Part of a small language model's weights: 15 layers.
Each number is 128 + 24 x the weight over its row's rms, rounded and kept within 0 to 255. Layers, rows and columns count from 0. Numbers have three digits each. The size before them is the row's rms in percent of the matrix's.

# up: layer 5 MLP up, 3072x768, rms 0.0173, rows 2727-2826, columns 128-191
# down: layer 5 MLP down (transposed), 3072x768, rms 0.0138, rows 2727-2826, columns 128-191
up2727 099:165122119139116106153138150116133117162109153118153113145147088104093115123078115110182139153134153156137148110132106103176091154155112119097108148134104135120152105166119130126176144120136133
down2727 094:087149147118117147145133113180117099109084167146151124110128153127143080138125130094119120112146155107116183115098105146174137106130127111126145178142116170103164123147123162087113157132146124
up2728 097:122149179181164098171148139111128148151127105171129121174158120134152149108127144139144112167119136100202134153135116105145102122117135192115100147144113106166151089144111152129103128099163136
down2728 092:135124114131127094137094095178140155176179115115096123134067121175145129145100122107175159122114117128117127135139108156142123152111143153116075140137138108106100141124108114128124168118160099
up2729 097:160122126138157100113165132103102117086155109111159087123155139157104140162122131123154101136093130095164154138118130145088080077145090120089154130156099104153129128152166204180138126115128108
down2729 095:109085103152146125142108119172163125109160124145122104124157110079114140118125113105102122123107158084110140138146117170103103131103130117101155121095164142178130118091141093145116089159160141
up2730 109:098115138117102136087133143110130132157155142163107125138173128109086147126141120124150106112139136166157089145139084140112113119184184129106163098159146123128120139152147151110115100141135139
down2730 107:119097114134126067180147163129134096104190110130096133133103160113107137092105137140133122120151072142151127075136128116086142094137108119123142140118114141141125149086158131117150141137134136
up2731 110:103149149148155154130115118137116100154124127111078095106135114123105096151143112121145163169116156079179136147130175103112164161154116116160150083132132162087143135101147204167146137094101116
down2731 096:116126158119094095099159117164146166093144129138121106087156138102119081143146139169156147142134145113096129125136098110128111109105121136114153129139148149114114159123103154112147082092138137
up2732 104:128125121130170128143087120142094127161130165149123128114140097109105158135085121146151097169129092070127142137156080149180159115157145087111140114114124151151138124134178137163107108140095168
down2732 097:148119147140148114127113121119115119096112160110116136123163083097163130100126110116142144095147134175114113107105157114084147102144134124137120102096135135102114108117127103147124158136117149
up2733 087:148098080164144133069130108103162083076135136136114134104131127158146146134130113125092157123121135092167127126130140096104143122094136138154172110129149122112165152122150113110129084171142118
down2733 089:122110122155107134138099095125112146168095106115109163125098105103115109127129121146123190169147136133107097171132094110133110123113131092121078112162114137159124097166132124079148170152128094
up2734 091:112110124157112158125123149112153100137150089158176168122067130113128177083139134124118141110101112131117111133121144114071101127160132141135137095171152101155132139172148175114144145160125100
down2734 094:141122099135135116156112142146109109143123118154146115110155103117135091124110136163170147100103107143147143128090118138132118103111121123133155165095126106141137136129099093070168148178111160
up2735 106:143158089151108148166130114102154141077143107124122121130135104165128074113067147111173100110164151123138127141141133158117146130118140141145097147101121156074143150153110126147141151123129092
down2735 100:112090096131097144075113124183169115090121103128135108093105164138147098115135114138140130068117108122155116127128111137079133138125104117154120119129103138169108137124148108093109108124156144
up2736 103:126196085146152134123109138125164096108132143108105112125087139103108150139160120125128168145129140081190150134100078120095112167139107098103183115146131136146139183106135143157155131100140147
down2736 098:106115097097128109107140059141122170116153102132111130112156147155145146141114136107087135127098083117131158101141141115162179111129154144145126141131094102123111136093087096124143149106135162
up2737 103:145101131143080118075130123072155132122172122103152116148125123141114096120137174110094151184107160133114118144132131101068101142116112110124096109150182129153150141136151144163099095132126155
down2737 104:133118147121167095107119109119123134114160094146158152101130125130118110101089117101129104134147100119139130142109137148132101161119133149125125129174146150117125116114114111114144122100130123
up2738 094:138101143119124114149123128111116140110158163121107160143137135165128119132089142144131105091135162167155107123081125148125120130088148088099140179139126120135158116137094142163160121108133122
down2738 095:115122148120170103134110123111086132129123098149139152117128090116138138108175105124119141143194105127114132125167127089160137118155170152150119106132112102098123129142130122092112130104150122
up2739 095:169130145125092104132160168173150168099100151142148113142157116144179144123124130134172140122123133147111172115139113126120064112130108147110167146126126143098144127090134143126139138127121167
down2739 088:146105155137097118117129108086166123120139115129138136104111094138152122143139101113124114157144114106060115143111144113162119122128109137165072145112117092104141145178149120133132164136132123
up2740 092:127148106167118144093139128109126148155118127115110175143099123124104114161109157121136112126098160162077154167108100095091112077137127172095089138143131165124128160160139133107117141122128109
down2740 091:144121109127171101163167110169120132104162137161127100117154183089125148152128122110147118127101155129141106116137100171154117109135116132139133155176156134135127105118096123139081180134161115
up2741 102:150120103134177154119113134074109067114166163126123101146132141147115143132136134147123135116159157149144114087121071137125156108146128095097176121122111133197136132178163169103127132110104124
down2741 104:128175134106134105142148097130109106134127092124143173145104099150093111107156143119093160163171119121078170119107142084175126109147112110121118104085142129124125091106148119149131143154109131
up2742 104:119146152117126125132120098171132102145140092106071115145132131134087134137135140085103096116120136134125108123127133133106155128097160140146170104165131124129109114107177123138180115146138140
down2742 108:115094176075159116141140152131140122141186186103158143125137160113150104076155090182130138152144151119123124138173117129144134134116165149118109152096130134116107153120144123164076095112121128
up2743 090:176141113120146152124139153114157120108127155104134101131147127127155104138116128117148113143107124110139138156164129141103111128121108156113137127149168095105141131140121159152109124151110098
down2743 087:128140111113133097131127148130095121127113141137124127100087124135150164120152109146136064170152122119130168102138096133114146172091098148087158102119068153164152117114096124097159131128119111
up2744 086:109149118140142154156125150138154119168124090106125149130099080172152083145098132162127140165089133130143124163149140101158109136181123121111122191141091125112090112149120121116099120146158150
down2744 094:099114145137130094142116111154107142108104149110095149110128085139151084132137137096162136141174147116105147107147123122153144118131141116140112135134127121110124152138120076104101082092196154
up2745 098:116106156109153149053164182095136142150101145147143129122088098134108136176100119093146136102114148108119111132099137122091100158106142136119095129114153129129158122113120121142129068143125128
down2745 102:151134095110092058103127073097139140094135146138136154105163118155120129079096152140096162121126182123141142142138133110144143118143116124120152142126134122119119139126109137144129129148091139
up2746 104:113114115168125138111135132141169146123102091116165123125121135148146130103112129149147157069134136132151154114107091124139161123131089176141196104139111149101099135123116167125105126154131136
down2746 106:140168133179131107139141103124145145198132135103183141135135102140150134123139130103155158155154121046086133105083119162140159125138123138122139163090096134105141128133117108096104180141126125
up2747 098:153097184088130112160160117115107122138092118185122148142140155135140099147096110159118163115151143163130116142154132143119094137154142166069097104109132115143124110135122140120111089135106104
down2747 101:121094113070164130146115127104149162130135159142145144104187151115124164100108124139146130075122133187121144126129136110135177178103127153154171149135115141114123124136119146165130132097148122
up2748 080:142108102151103115126142163175141105104161125133138116115104143172109113138126099107119120142151117138119116091160072134100153133080134091106168142142113152081148142123115111126120131157141141
down2748 090:140131119121135193133093103073134098123127111152109089127110132125091146169140116155119129123112132141135134145086147130150099112153111162145093146098087091153112137146107145119106158106083115
up2749 095:105107130152111127131116151104112143100143102151138130111064120117099124166115140147119131178162165135169150108117139122097126098160122139137127131106117177098160128110129129158135127102127096
down2749 100:109153139083104165166104094085109171143068173135092118140127132085160168131114173093134104098135155133097117139144151111157128133112122155117132149178132130140085113135139112147100118154151105
up2750 104:128143153126082149140108139129112152120162097146127119143141128134129157153139154110141144128121142118136136127139124081142126136138138149129131160136146155131106128123179123096139141142144135
down2750 104:123124115147128104104102124126145111079053122155170143138144112074084092095122139135101154178132133150111132114116138188087134119140162149128149131137116072118117115153103157132141124100086123
up2751 101:119139156158141119114116151123133151086134122074112107122126133120149107148109134119128109126094137137143131139121164143117106157106128107128108165120138128165127106167110166199127076149143118
down2751 102:142167102137138155137131081151158119064122095123090102100127089086152139117131146108128119153154152169120122138126167113113149132119151107151139126114162109123084175123090123092128099114098115
up2752 105:138142144126120208083151142122150133129148161159166120178128134130135129128105132075144106109136137105154113155139090138136066110100150120143157150143113161170156127159169213166100138124128138
down2752 104:111146103078127099159121139121088147139094164113148139106124136156149127102181078146146102126141116136128121151158141102129108106174146110092104133110128084133134145088116119156110119167138116
up2753 109:101148163118158129117145116102118110139125125156084111135153116146134137124138169076126134155126155095115172134120092132120104168071140119111168098127106158153159109107132143108124132130091120
down2753 118:092128116153124127147152145133116164148115127091155148115101116100160111083165126127136170139161134101120097108133113142109121137128091100133138141188146126087114140118099142122153126103125100
up2754 102:108078104180117127128132126118152141110100120137142094115121101134127137102144134131133128132148168110099111093120115092139110183130125110145104062097130132154092120116109142139148141128181153
down2754 102:142144125147125143099128119114166130150122123160160136128144117089142150127177175084132133152135140166134135175115131111139113142103145128156106095172071144157090132151135107121170163107138133
up2755 108:163115098130089136110122138139145105130100181182152109115121104132129084161122092131117114108137128117152111132125169134118116108125125146116142126131099122136141128156134110190128069141147128
down2755 115:139118109083124136116145131134145096090142141155116165143130134128103119121106099146114140140128094115127101176134119117084160101126172111149134111107116101161170137139167148158105129176116146
up2756 108:151104098175142154135152118102125138129135097154150107139074121164121136150123125149148093097125141160102108143121135148133109088154058155141132101167140137149102129145110107121143137117109156
down2756 117:112152117125161146079180111124123091154101146086105121124122168122135161119156109115165130166150155118115098173188168146153152082177100080124161163113150116138079129151114098115103134163135120
up2757 087:139124117142091125118134132122184153124137146127127133146160134100103146166090106089151127108117118093098121117166149164137121142086145133130122124126170133094160114114172146110161089182069122
down2757 087:119156156137134095152145119103151112136126122141137104131153138157109093124114162145157147132167124141129149145162123119137169109139118086096144111106119149143090119109160108121108145134135110
up2758 097:113140135112116126097145139124167132092160115128114115140107124082097132136081116153158152130089132106101172110090104101127133125096147136130082157131137169112148080124160106125134085177157136
down2758 100:137109139129151104105147125184133166166173139104093140143153146130143156092086131150169152108086108092098094178134127152080090123130126114117093148076130158138154113098158071107060145133130089
up2759 096:162142126106141122187114098123153127089121118151093093129127136087096164140159154164129127169124118106139144109128124115092140190108179122172119166131100136147101133127105131169139145119124130
down2759 094:126143167106156102105125072158102149133131163126132115102165154084109143165129089092106133141113138128104149113094133075130094156138062144107173149155129151138141119119138168139082086118128142
up2760 094:116087126108127167116114157111117107123127151138147169138134114111097142111123128118111094148162097123123144188165106070123154133190158085148177088150135123129128175154126126144097119122117134
down2760 083:144122092142112160107125128124117088149153083169110143125130070113106084110079177141147157161112121115143131178132103104159091112155139092140129146086119119156092142162125111105091117140153084
up2761 092:112144093142144093099147124158131127130120109190134093150118116096085104164147142104127093121111114153131127134109175151139155183111092142143127087115144161142165147145145164103128112116118163
down2761 091:143158148103132151175149132145087104129120105142095092128145152134165130127133092149150125146152141105109074101178091104144122083178151122134127129158142109103129156127096156137147177152127117
up2762 103:128147115147117112090152129092121127148164072092118097131105127126078142148110138150137068126128162127104152158116087121153115117142104137152108157121166123153109127119133121097130174135127108
down2762 104:122165137125125132148117123153153119114124115114107100118125167157106112076140128138094161137111120061121095150135139084117128110164137128128145124122176123145102140156103119145114106149087097
up2763 092:097131098142124114162145119099138128155128138095169142099091120125099103142106114182152115079132161147084152102111125115117123103136126151144111142121115125126118126175114121139110142102121096
down2763 088:159126153110128159137164113165123102149115118159084096141152134157153146100152115102154101113085079111142112103155129128168166130126117134179157141159153119118106141140149126138148145106083124
up2764 094:157136135137085136102121112115134136104154151102086152163135090160142087139100096100123137152129144150099111124134130135122106125168127182118099152120092158152157122199140102109094124138154106
down2764 097:101107100136159137133108146088104137178116138122167130130137113098073174138134167156140123124141147118121129095145159111151151141136108109136137084132135152105121149090160152109152141181084092
up2765 108:138129139166111113112164127132152168134102099108161144117149115159135048147126091106129106130170103110116153111063098150169127154087115110123111156137134145112142126118099121149152128104092132
down2765 114:134142113124108108140126115210121162171161150125084116138101156119133101064123096134116101144139119135124139166133164117154135130136122121139151135124123132132142128098127116148136144113133121
up2766 102:140107119103135122122142097124142132160103118108117131096166100143112100141122144067131156144153141100141098139117131091112125180140125126118124166113133124123181071140141138148112128117120119
down2766 103:120105167112138126156150102115129118115100152168131164125125086139085135100103147143138137147155105111151143115109094118147149137119155134159146122153135142127131105128139137123121139160090118
up2767 101:138131080138129168131137151092145145104161145113139149145120127112084151147170136095167116136182100117121158140105143083106091157143121163146130138125153109056107092144142158183077114147132146
down2767 108:084118143134126125156157123122102111131158132117098143160145127152108154086121126105132166142163120145087137168101116108119146116129103105118145181092139145120185154118116120134119113141125132
up2768 096:130115113149099130126110127122119113119101146094178106122108143130122117141099106116151132107155118117132116129122123123119085117126153098158111108126159123147139110168161188139126119115125151
down2768 098:158115113156100151155104109092159146135123132124176095127138136150145130137116148142113126118128113163135147121101128122051133110136109103161122128159099169112111124131147156120095160085156130
up2769 099:136153136139137127148105130128099111146158109184125103111170129102069143125133160097146118110136119136140120140135184110144134176159077144124142118155134116129175165132169165126139125143144115
down2769 097:122090103101136104150139109082136126107106142152107102127166101142144119143156083140142124110144151113176170164123137149125136121116125153144130131095133124119119139139148143182104098117068138
up2770 099:140115113109134123128155156111143140129146130085154135147154137096133078156154149094130141139131162119125158124099114081109142155150161144106115158133110123092113124170129154127113108151124132
down2770 093:164147140146089141082124109107104140089118134114101151124103104199078151121108114122107094173156181108124123182174126132114132079110108073175137137130111094134093171160134140118116171130080156
up2771 102:118072122151146141159138113130131146113139103110107135123112121135116118143142174119136135121170144120121149126144114082085093153158133170107155129105091130146130138127142138150107103121174139
down2771 115:147149098122129126200165085124116116135150096168096113083145096132133097129103100138098137149134104133144133121129084126088107137121140094137167148122134133135140117053108121109097095132153088
up2772 091:134101163114182174095163107108130143110048123139165152108149083097114178123078126142144143145136135119170145113147125135150141134100165140130116092122175148183134053130152131138137127147113127
down2772 088:144114118141154110114159069113114137139132106150089131131070128146129148136135154137115130148145122118081145117145139159108130133161151085166161179193128108122082175133149120142153119185120150
up2773 094:154131134174126116116146104084127135156179127128114119131124115074092101148129145145095104162172129174170172113145081100139111173111140145135140108160110133160131129090097131110154115161086141
down2773 087:164178110103125154119118110129132109165128111161140113141122115106147093117160154101179190152079101136146117100104143122096088124115102171086106180150077092104117120118110142152083100088166145
up2774 097:097099098149102149142144118128140163113137135126162077130108124087128127160106143142126165124100111128156109153168146138121108179115201116126159095121120167075122122128131177166086127153073155
down2774 098:083117146098157139131142066110126145152109142124144107136113128106141105138142127179104118104143136101118097123156091121109116108151164108139097139114167131119129127127095115099176088145146137
up2775 100:170090137129136180096130141102126190095131118162111138124075123105112119132108144118161114126133146148116100166156127173095125165107122128124107146119126155107158164145132126158109140150120144
down2775 096:104143105118137111115161097147152093148158112155140058119164153104093139126162116112139120153139106137080124093108074059162151110131133082138128173154109136125129116140105143143139128116135122
up2776 094:129091162138153145081161133112175117157112100129118135149150112158116098133108141102162129181140161147139151074099165151117120144114166133101137085115187133113151124130151129147118089128057125
down2776 096:152136104099120138172139113146115154106141133147125086103105105168109145102118158152151110136148104136105134138175105154130141165105147116132134117167124178163134121125134137119121169140101123
up2777 101:135109129149132131161148124136138088162115092143131124115118096147105136132117120115122126142153113135138164127090115124134137116117103145144142131138088138165160130132119123124145121120171155
down2777 106:094107110114124142124126105173139132132124136126137147144136098150103091139102095139161128123121071086142167176169111101140103166152125140125096131126086139092071098115161137138152157128110123
up2778 110:164092167118182131121158127113132119136109107100146142166134135154120168132136137143128119147181125162149111180142126112164127103183127105135148105120109152098124098145098111126110116183136107
down2778 104:100137157106097085129149125141133095147164136106136094167107129119164133058097149107128111111091145127158108098143143145125160141162133079143149124134155112147130145154135137107126121130165121
up2779 100:135126138164091138090166134141135130078135109151132099142108115155140083175142114155114117127118148108111168122113134151129136112115143132101159194123172124116112083111140118137118111165145098
down2779 103:172084137087141069135138080176127147119184145127177156150156124147098112130159133138106123138122115124145121130130136128092164150136145132119102125158164122152125136160138147138122087103118136
up2780 104:126074134100127142111131096159153142091078125144110121133116087150116132110110129130126146093141161106136167142131106160159122119122119146108136117142099102162114090116141134136101126151129113
down2780 105:143142142078126066112134141153111126178149142135144141109101177123149126100121107131139125118132127129134077105119131115141100122118145088125110098121160141113143126182101145151117134110083162
up2781 080:155124144106168142138166158106092145155137132093135146124170118181069120130147169129086172132171133153125147104172165112136143152117149164153191119125131143121129153102158132118114112152107156
down2781 067:125111151111122177170112053140141092117098157164116106130168138095140095162156118148081063128128064115117131136140129110094115161134108133100101158077114115117158145107130119160129155110136083
up2782 103:127110106116118152116131113093164100144139111099146126132153124123147102173141138138157140114136174104081095123124133085164105127107118138083115092111068137158122128147126108118133147158144127
down2782 103:139109111088138168102144087104072070160123152134125124109131145114159151148149102108110112119115117112104095141121107117161144123134167136150162122090139125166124135119139143150147082111087133
up2783 098:105103148130137165101108148141183113123104125154179164116114098130156130117136154178119103108120114123118153135082133127153145091106098183097145071114118131160117165059134139125165116129152126
down2783 098:125137152104148108127126136096136174095096136105109112097120142153119135112124160156090149160121122122128124111128105111132091132119149132116166142138116149116154128153116132127121097133115139
up2784 099:144114121163116137124129140094178170137120070131147126118144139156135147118105138122122139134092184141131094110162091171080087120154149106155134069099136140128150153152158154099153146144143099
down2784 099:128124131104101172132127105121103144143137105118154103136133100148131163088134112127111132123116131142149046078142150115101114102130130178146135123180148152134144122110142129108141152115108108
up2785 100:173119129119131144124135127135132146129169157145097125114123111118119128125129123155130161116154120136129132189126108194139120086161126139107135156113103142116100105081138099112137102090116099
down2785 092:105123167139147111137076126088114154106104123124138122112145125197107141159122153117145141124122114154149160133140075121123165137168093149122096140131151170123080085103131181128181157103132129
up2786 107:153141135114165154141155147109136099160162109169133143154129090150174115147096134103133145104167118172132111162129147100114148120143134151096112143116183149123157108151143136095145109100170142
down2786 107:128125170160109127178079153127157153121136097121182139138108144121146146112134159129140091114137099161102167105129124171128133149123114118117136168126118106154130126126107172129174103142121113
up2787 099:155115128096184130134156125149140092126110136152123117132188091139137164109153103152160133140139165146160171137088160084111100146145155128117095104143147114123184120124143143111098120153128139
down2787 093:104106134105135112121128143136165155092106173185073170119129114118152112147137094126128142130155134136177102133117096143105153122097091132139131124137114146154127157136137115146117134128123126
up2788 096:111146149143143158100126138117140169135176125102120111107090117158128163135127150142117087080105144084173100114116111153166142125116163116155140150115093131134143104117110146120118127132171145
down2788 099:131079153146157076129093103165084131132119106158125149140153111135149146124123112128064098100128120154093147174098112097149138104124090109128115095110121148123153205138119131093134142125110124
up2789 096:156081129134154125078137125137106169153080146105125105135119114135074113145128119152132090115165126113142116161122148174140165139085136177063108100125099156120108177132108094139167111115142152
down2789 101:119168123069143096159132153146102135128119132134109128115160131123121127098082159133161119121150121119100123099109128126101105088107150097158151116103152134156139148117130140091079108126149119
up2790 106:105122139152142159119154128124135096147099108148134182135109097110137162139136134136124112127146182161155160144135129161093106084099133140133160102157159106138130130149116155135161135109127124
down2790 102:110098110149112122124118146161137113076152099142107123120134093137110147172129147156148118137130126103154080128196113147122136118116137140160151137128120152167121125116140111118117143129105137
up2791 100:159106125133135126108095163129117115133152158115132152130169123110135096147153137151129149084164148087154132148115115145125110072131079113124169119147130125158098154084167151139163135098161104
down2791 096:151140148126113083094121127174107117139127110125152109096135112131124147144138149123098141137147121110115117138103135157109120118144142101106113120095113146111087104126116095122137107076138103
up2792 103:177134160147156123140134114108118096125136117089142123136152086152117134118109101119140144140110116079132111139081111120131149130124165177093127067146116133126089095065158137147119131121125131
down2792 100:103084136117113084131112156124118136103107139126145146117114121123109147156147157142121182108135132094120169100130123097154125131122117109129162123121151083098116120126174110145155148165096138
up2793 093:135132092120148127140122106106132147142126134143083172120138141107125101109068127173141112116115121135130174121135100180121115179110142129115112077131129175109152151127133151156133155185079128
down2793 097:078137152122098106091122120114153129110175188147130112117088132114129120166132117116116099115153099151089139155121105101133154098114171115166113139140156107154124129136121099168138109139164113
up2794 095:135150154104148122140159111145122112136126089098149100120133113136173122157156154126152102099121159129151135134088125172094136079124150185123131139153142098074116168140149117149092121155114136
down2794 089:149110128100127114085089120116136105147102043115160145118130118143136098107139148119113105130156136129122116107156111079124111129144133119205174132145087131174158136167123131117133134143134107
up2795 102:144097166159099138097153140096154144125133146128154105113114131118117088153144119099156112093089160105108155123130167112107149151112116164086126129122150135105152127125108114135116112173085129
down2795 112:112158118077137119125103109152139124131125155151115131101135134107116129092094112143143112134162154132133108138129141107154183122143140109126143124140128119148137121151137101121109154122107117
up2796 103:163134106135132124103134145133103059093158150137114174129115128121140102160121158138107113171126127165109118090056097118117114124144129177136095103116122138109117166086112120133140097108139157
down2796 094:116158124113119187125105109091170103131122157137137164121156111104153122133132105158132145158095103119148117144112096143145144123124136135145137108124102142112159068133130079096140094119146102
up2797 098:136141120167080122096138164128134170113090127147167146153181122093150093157124134121150115146164157137123173153123135132101157148110090162131117084112120125100127112114109128142154111179161102
down2797 097:144123150125130076135098118127095089126157105108090123135113142135112127121138125122142132152137108130123124143136119140185123092158062107118151128143126141133136143135136146117099140097113111
up2798 101:141147147115123133142134097131122132135106133171142084155129131133090121123123160112115127161099125121142192082140087186112141144141135153148143127174155115144167135113151172121123139180127114
down2798 092:183115116173124159139121122131173101123117110159166188123110183112168092125114130104135140134135153123163120138099152114148131143118117159152163117137183105076116140113120148121127161106152144
up2799 105:151118124161142148128157170142124142046134135129182143107098118112141096130131121159166149139113185148117160169140133137130100151134119138126107107113107099095166143167142156144152128144177134
down2799 107:127138122129101142125139130143073127107109140095105150131121123163157083143121132129153116165114160124117127147134143117123088158116184099121105106155140124078140152134136115133139106109137172
up2800 094:134091127142126155158111135136137146117102157147124106128122128095088111060106124158153125144113144111136167145121152158122128144119098135147133150136172109099114122168134126104084126101155164
down2800 088:139132165103137187146120108124116131148107059096141085136131115140176148110093134120123130137130121144132086141137121122175156120121105135128134166137136117119139152137110123129105160109125123
up2801 097:114092105140086145193141148123105091108182145112157121138150115117124167128109136116087111101106152106138130099132135110136094115146146136148132077098101141091121113123097147137123129144115142
down2801 098:119115129131146117130130127126137178125105130114123094135135147164115091135101124165124128134129145128111151138116157112109156147095146165107083121113137101161136110143105115125137115090103130
up2802 102:172111106115136132137133131098175137139101150124162104121174102129119118149104142106135132103144138113102144147121157141105103137137095167068129080097087130148151143118110131155109109127177115
down2802 107:125115152130055101150115132158133154125087116126161127140112096102157116181141126117143151175138121141132188087112129105131133161106127129097101106109115103111162142137139094123154116158153103
up2803 094:114071107119096121152135154163135122163124160133158147142147150138120137112091114163159126125114116120137121156110092120127116110133132103138126160119121127135122120103128097126138122145134155
down2803 094:128120112117146107137157140103088103130105110136082150119131118160166126126131112099139121101149139152132143131149127143144150169136127127135112092142105127145153140122116110139165157144183110
up2804 111:109107144174119103135148133128192121139081122107160124103120107112120158193087110112148113134118138100128119089113144157162123158095120117142117174127141142173148135143124128171112086125104137
down2804 087:124139124151114033116153123123142098085127108138145123053125121103100118114132112146124126118155140109139132132103140142160093144119121099145122162136129118121127109145120136169135112142129143
up2805 100:138115068133145115132141122165100086096126067079106133146116151130139131136109140125100115101099156116123147084113103118105134103131101125116139140152104132201128113136118129124145126149150096
down2805 097:112117120099136118145153127114113074142125129111089148138149154162112146090131139130165118131111137141161101139143153131124177132103140119116141134139123111133110144115162089138129161121124150
up2806 105:143101097129137140135146126148156128114118146116134064145144146124151172118140134119124118154116145095112115088115137124123112124150122117085115101176074090089132108144139129156150112143097098
down2806 100:153141141164119166111150171152144132120079091175141144125098116156158128147175116121143112113139142117106093144138092141097112116128135079139120098121096096128116131055089125109144115077098129
up2807 096:149111121132137096119136119124152133087126162114111127123154119104146157135115126149156150105119136116093127121096122148117075161129182142145128125125103156148151127126118136141122115116136145
down2807 101:143152062111134150133110139172118092148101053123182128151133120146143133125127074140113091162101064133087134101159131125145153189173122075086119127148164152142147154104118110113144113148125091
up2808 099:106104146134140139163167147132170141126130124100075107148126151140155135123145111117103098128098153129108147110128125136072089122125111163129177096146105126089144152112085136172142137156105091
down2808 092:143072152153139133134119115115118153133139066194133109137130138109144121099064161099121069121111122168152123147117117131114138149165109156120111145113127127173112111108139133138168097165174128
up2809 111:163138142137168133136135128107140165164113123110152130148138149147126109145136121162102133143119141159133158167119115118154100139148131162151155149113140144119129125108140177136112129142154166
down2809 105:150122115106105069139154132103107121109171132091126141121113129106125149164138119143141140117154135149114112161170095085121116169098115102141092106148072099120106072093149127139126124120126118
up2810 084:116156115130151108127156127136156152126151069112120071115130131126114121112054117132149155092143123151139105141103136138118106170139158165155110138112121160108119094149106165088118145146102104
down2810 089:109097167138163124128085087059113097115117156140139160123097146126103115104145118110135089122159127111123178129076128101125136123125143135104125113124092112098097146082139129072111193113136108
up2811 093:150160143131099122131132142118169162127114137136173155131096108144141165095115121148124152145130142115150113141136115117120089124107113130136135122178160171125169121140120109119181129128178106
down2811 095:130108147145090104120136120107140110130109088070103093138149108137095102188127148143109158139116103134110154119112129128135154156099132116120141112108126117134093103115168127121082172132110122
up2812 093:096147110106157129111141075145126125098133132093113141113149118120114179162155152134126112109124136119139115162135123065137137112132156123124123104154159139117099087105140141155105104149079102
down2812 091:143127094115115105111149081144126128119151148170127112116145129083116122097126132111126152135120158131122164116133087126103101139144180110128113106178130154109109137101093128125156127065116107
up2813 097:131144095123138130115128175119110128143190099114077160093109114135140170105131121088169143129134098149131126131117104142109130119105168114108113076112142092106081115121118146126153124141134102
down2813 084:095147139098124175146099104148088134136147137129133135123115139156101044101155155133163145125135087096094131185132128146152165133107161104131151122147090102141112118119133149113150131164151127
up2814 103:153130109172127129127117165179120163092138151174158121151112115129129129141126121159155124126139122076138121087114135166120150143120130128137093125118118156181144086092137138142109130130165089
down2814 102:082145090108111093120138120162135126148148116132102139130138168188123122164116134161119153140122113141140121116127127119147088112115104072140132130131144110151117149126102112127117157089145138
up2815 098:108119135165129147148123136100134150105115157124163122116112130164119136141107140125145134107149150126147119134146114118121112178113123148138135099136132172129078097160123094131107089175179127
down2815 097:112097125169148145161129118147127165089123154086151131134128103142111129097157148107130089122109144120097163130136118112126117133135165128104107160115148144124137152163118119141123103106143126
up2816 116:105113121219130186102128161095144107108102137103154095124137123125139126115107146147136130095110172158099136135092094105131134094138114132099181145167126121115112125125128117107133108105147123
down2816 119:122169118102162132095138120133134131131178164121114115129148155196152153138122129133114112124135130152137111078103126120153130080148118097091165132116109126108099136144167124127124149154155106
up2817 094:147079172132113126131139125162125160108099155179139102141129112085120173107095127166131096138158130109119111150111142157121094168130187143168110063135134171145125156161112132120119139141111113
down2817 097:130143136080150148130143081093145125096121116160124086113138095106119096141113166106121132145141098161107143145117071103151160126110070127070141134060116125107090092123139123096133105110136137
up2818 093:176128086114119119079128160147129148126137129149138116132114122118097132119154138100147137126130144110115151110129183123137110130125096154127140137184125118094146160082129109138160111083118141
down2818 096:093148139173151036147119120151105151111129098121160131131133119138130112161164110128141122114129128114104139140147128102099157102123149165120150206096096143128135114150116121097125100187111118
up2819 101:096151160135159097104167136143153126109151106145140109141128110113125143092132135125140141117086151105125109082091133119095129129147116148153137072174129114155136119124140160147188095160153127
down2819 094:172144128127155049120131134104142145136159151107135141100172128131143159091134126118139120115094162132116094141136118155135144138085144142132127133111135112119111142103099140104123119133118130
up2820 098:166159150121121128123129146121129142139131159114134130116171108107086094136128114125133089057117117086158123190114187124134170160105140151080136144123091111081082147131092130193133147149150131
down2820 093:098090131123086113119137159143150090090116084144124117144130141117132135134167115133125145174107111137101139119143115144124141104144134089168104108125137149082137155100112140140109151097118125
up2821 095:160117144144183123134115127120130128108100178150155136146137115144156126130131134103119163102100100100181162132144093140117089116117109156127140117122155159133092111100130078146148077129096132
down2821 091:153131154134150147146102123132156123107145112132126122131133128137129102126077146133116161139158138149107056131102099132105121141133165131106130142095146158176136113153137134120095117151132096
up2822 090:115148133167131115152139160138129164133135111151142148118162140104158099125160140119203145122127124179155145126084130110107124114105118086171109086122134108137143113109130113119130073111098114
down2822 078:082105113103122075126134121183117129128111156112116124154136130163100138106120153121067130123123108134093131151100113146130124152137145090128125095118133104148068110160142123181083145104139139
up2823 103:108108107159171105173142155127168071174158095096126115132144134144103113131128118086174130127130157075120130115115148158152145084150094157121143157103148099140131101154130148158123098122154170
down2823 102:117126140154159087114140115114123132146158123048128167122154096129116140126122174069160129161129170126149130129132128127126113101117154144102126129138142118085133089154132151126167120155125124
up2824 099:117105084144153124103146147149150127159163092089134112130126127150172130126127150189112137100133108169135126064147084132082139117098127158118158137176142151104103158169117135125141133158127092
down2824 092:183075122153105123112113137117137151130122145158148163120143105093176184096143186086137100106133164160159147141085094149163121137104127129139155126139114124122119104139119116181173108051132153
up2825 084:138158156140161134121158121115107158145153107107149088118163105120105150098131105078114155128125105143146128141112123106130109172091148122169137163132157122119164119114114127126110130138102147
down2825 088:177131113153162065141075137165109110148112158181140149142095139130095106118144143096145152121126115126125128149154108126105170105104125129098137149140126127054086142116130127113116152117154169
up2826 101:109159154135125122146133108119132164107161157168104129142098138171120152122124112114131115107146111117169144118120098094123105185112140126144124151162146146108143120088145117097123119114109113
down2826 098:140102106113172057098136064145141117110110072090122146116161128105150097169123111088160148108143141138104158144161116138116118120150100164127138092112129109142106138135109112141129126133108119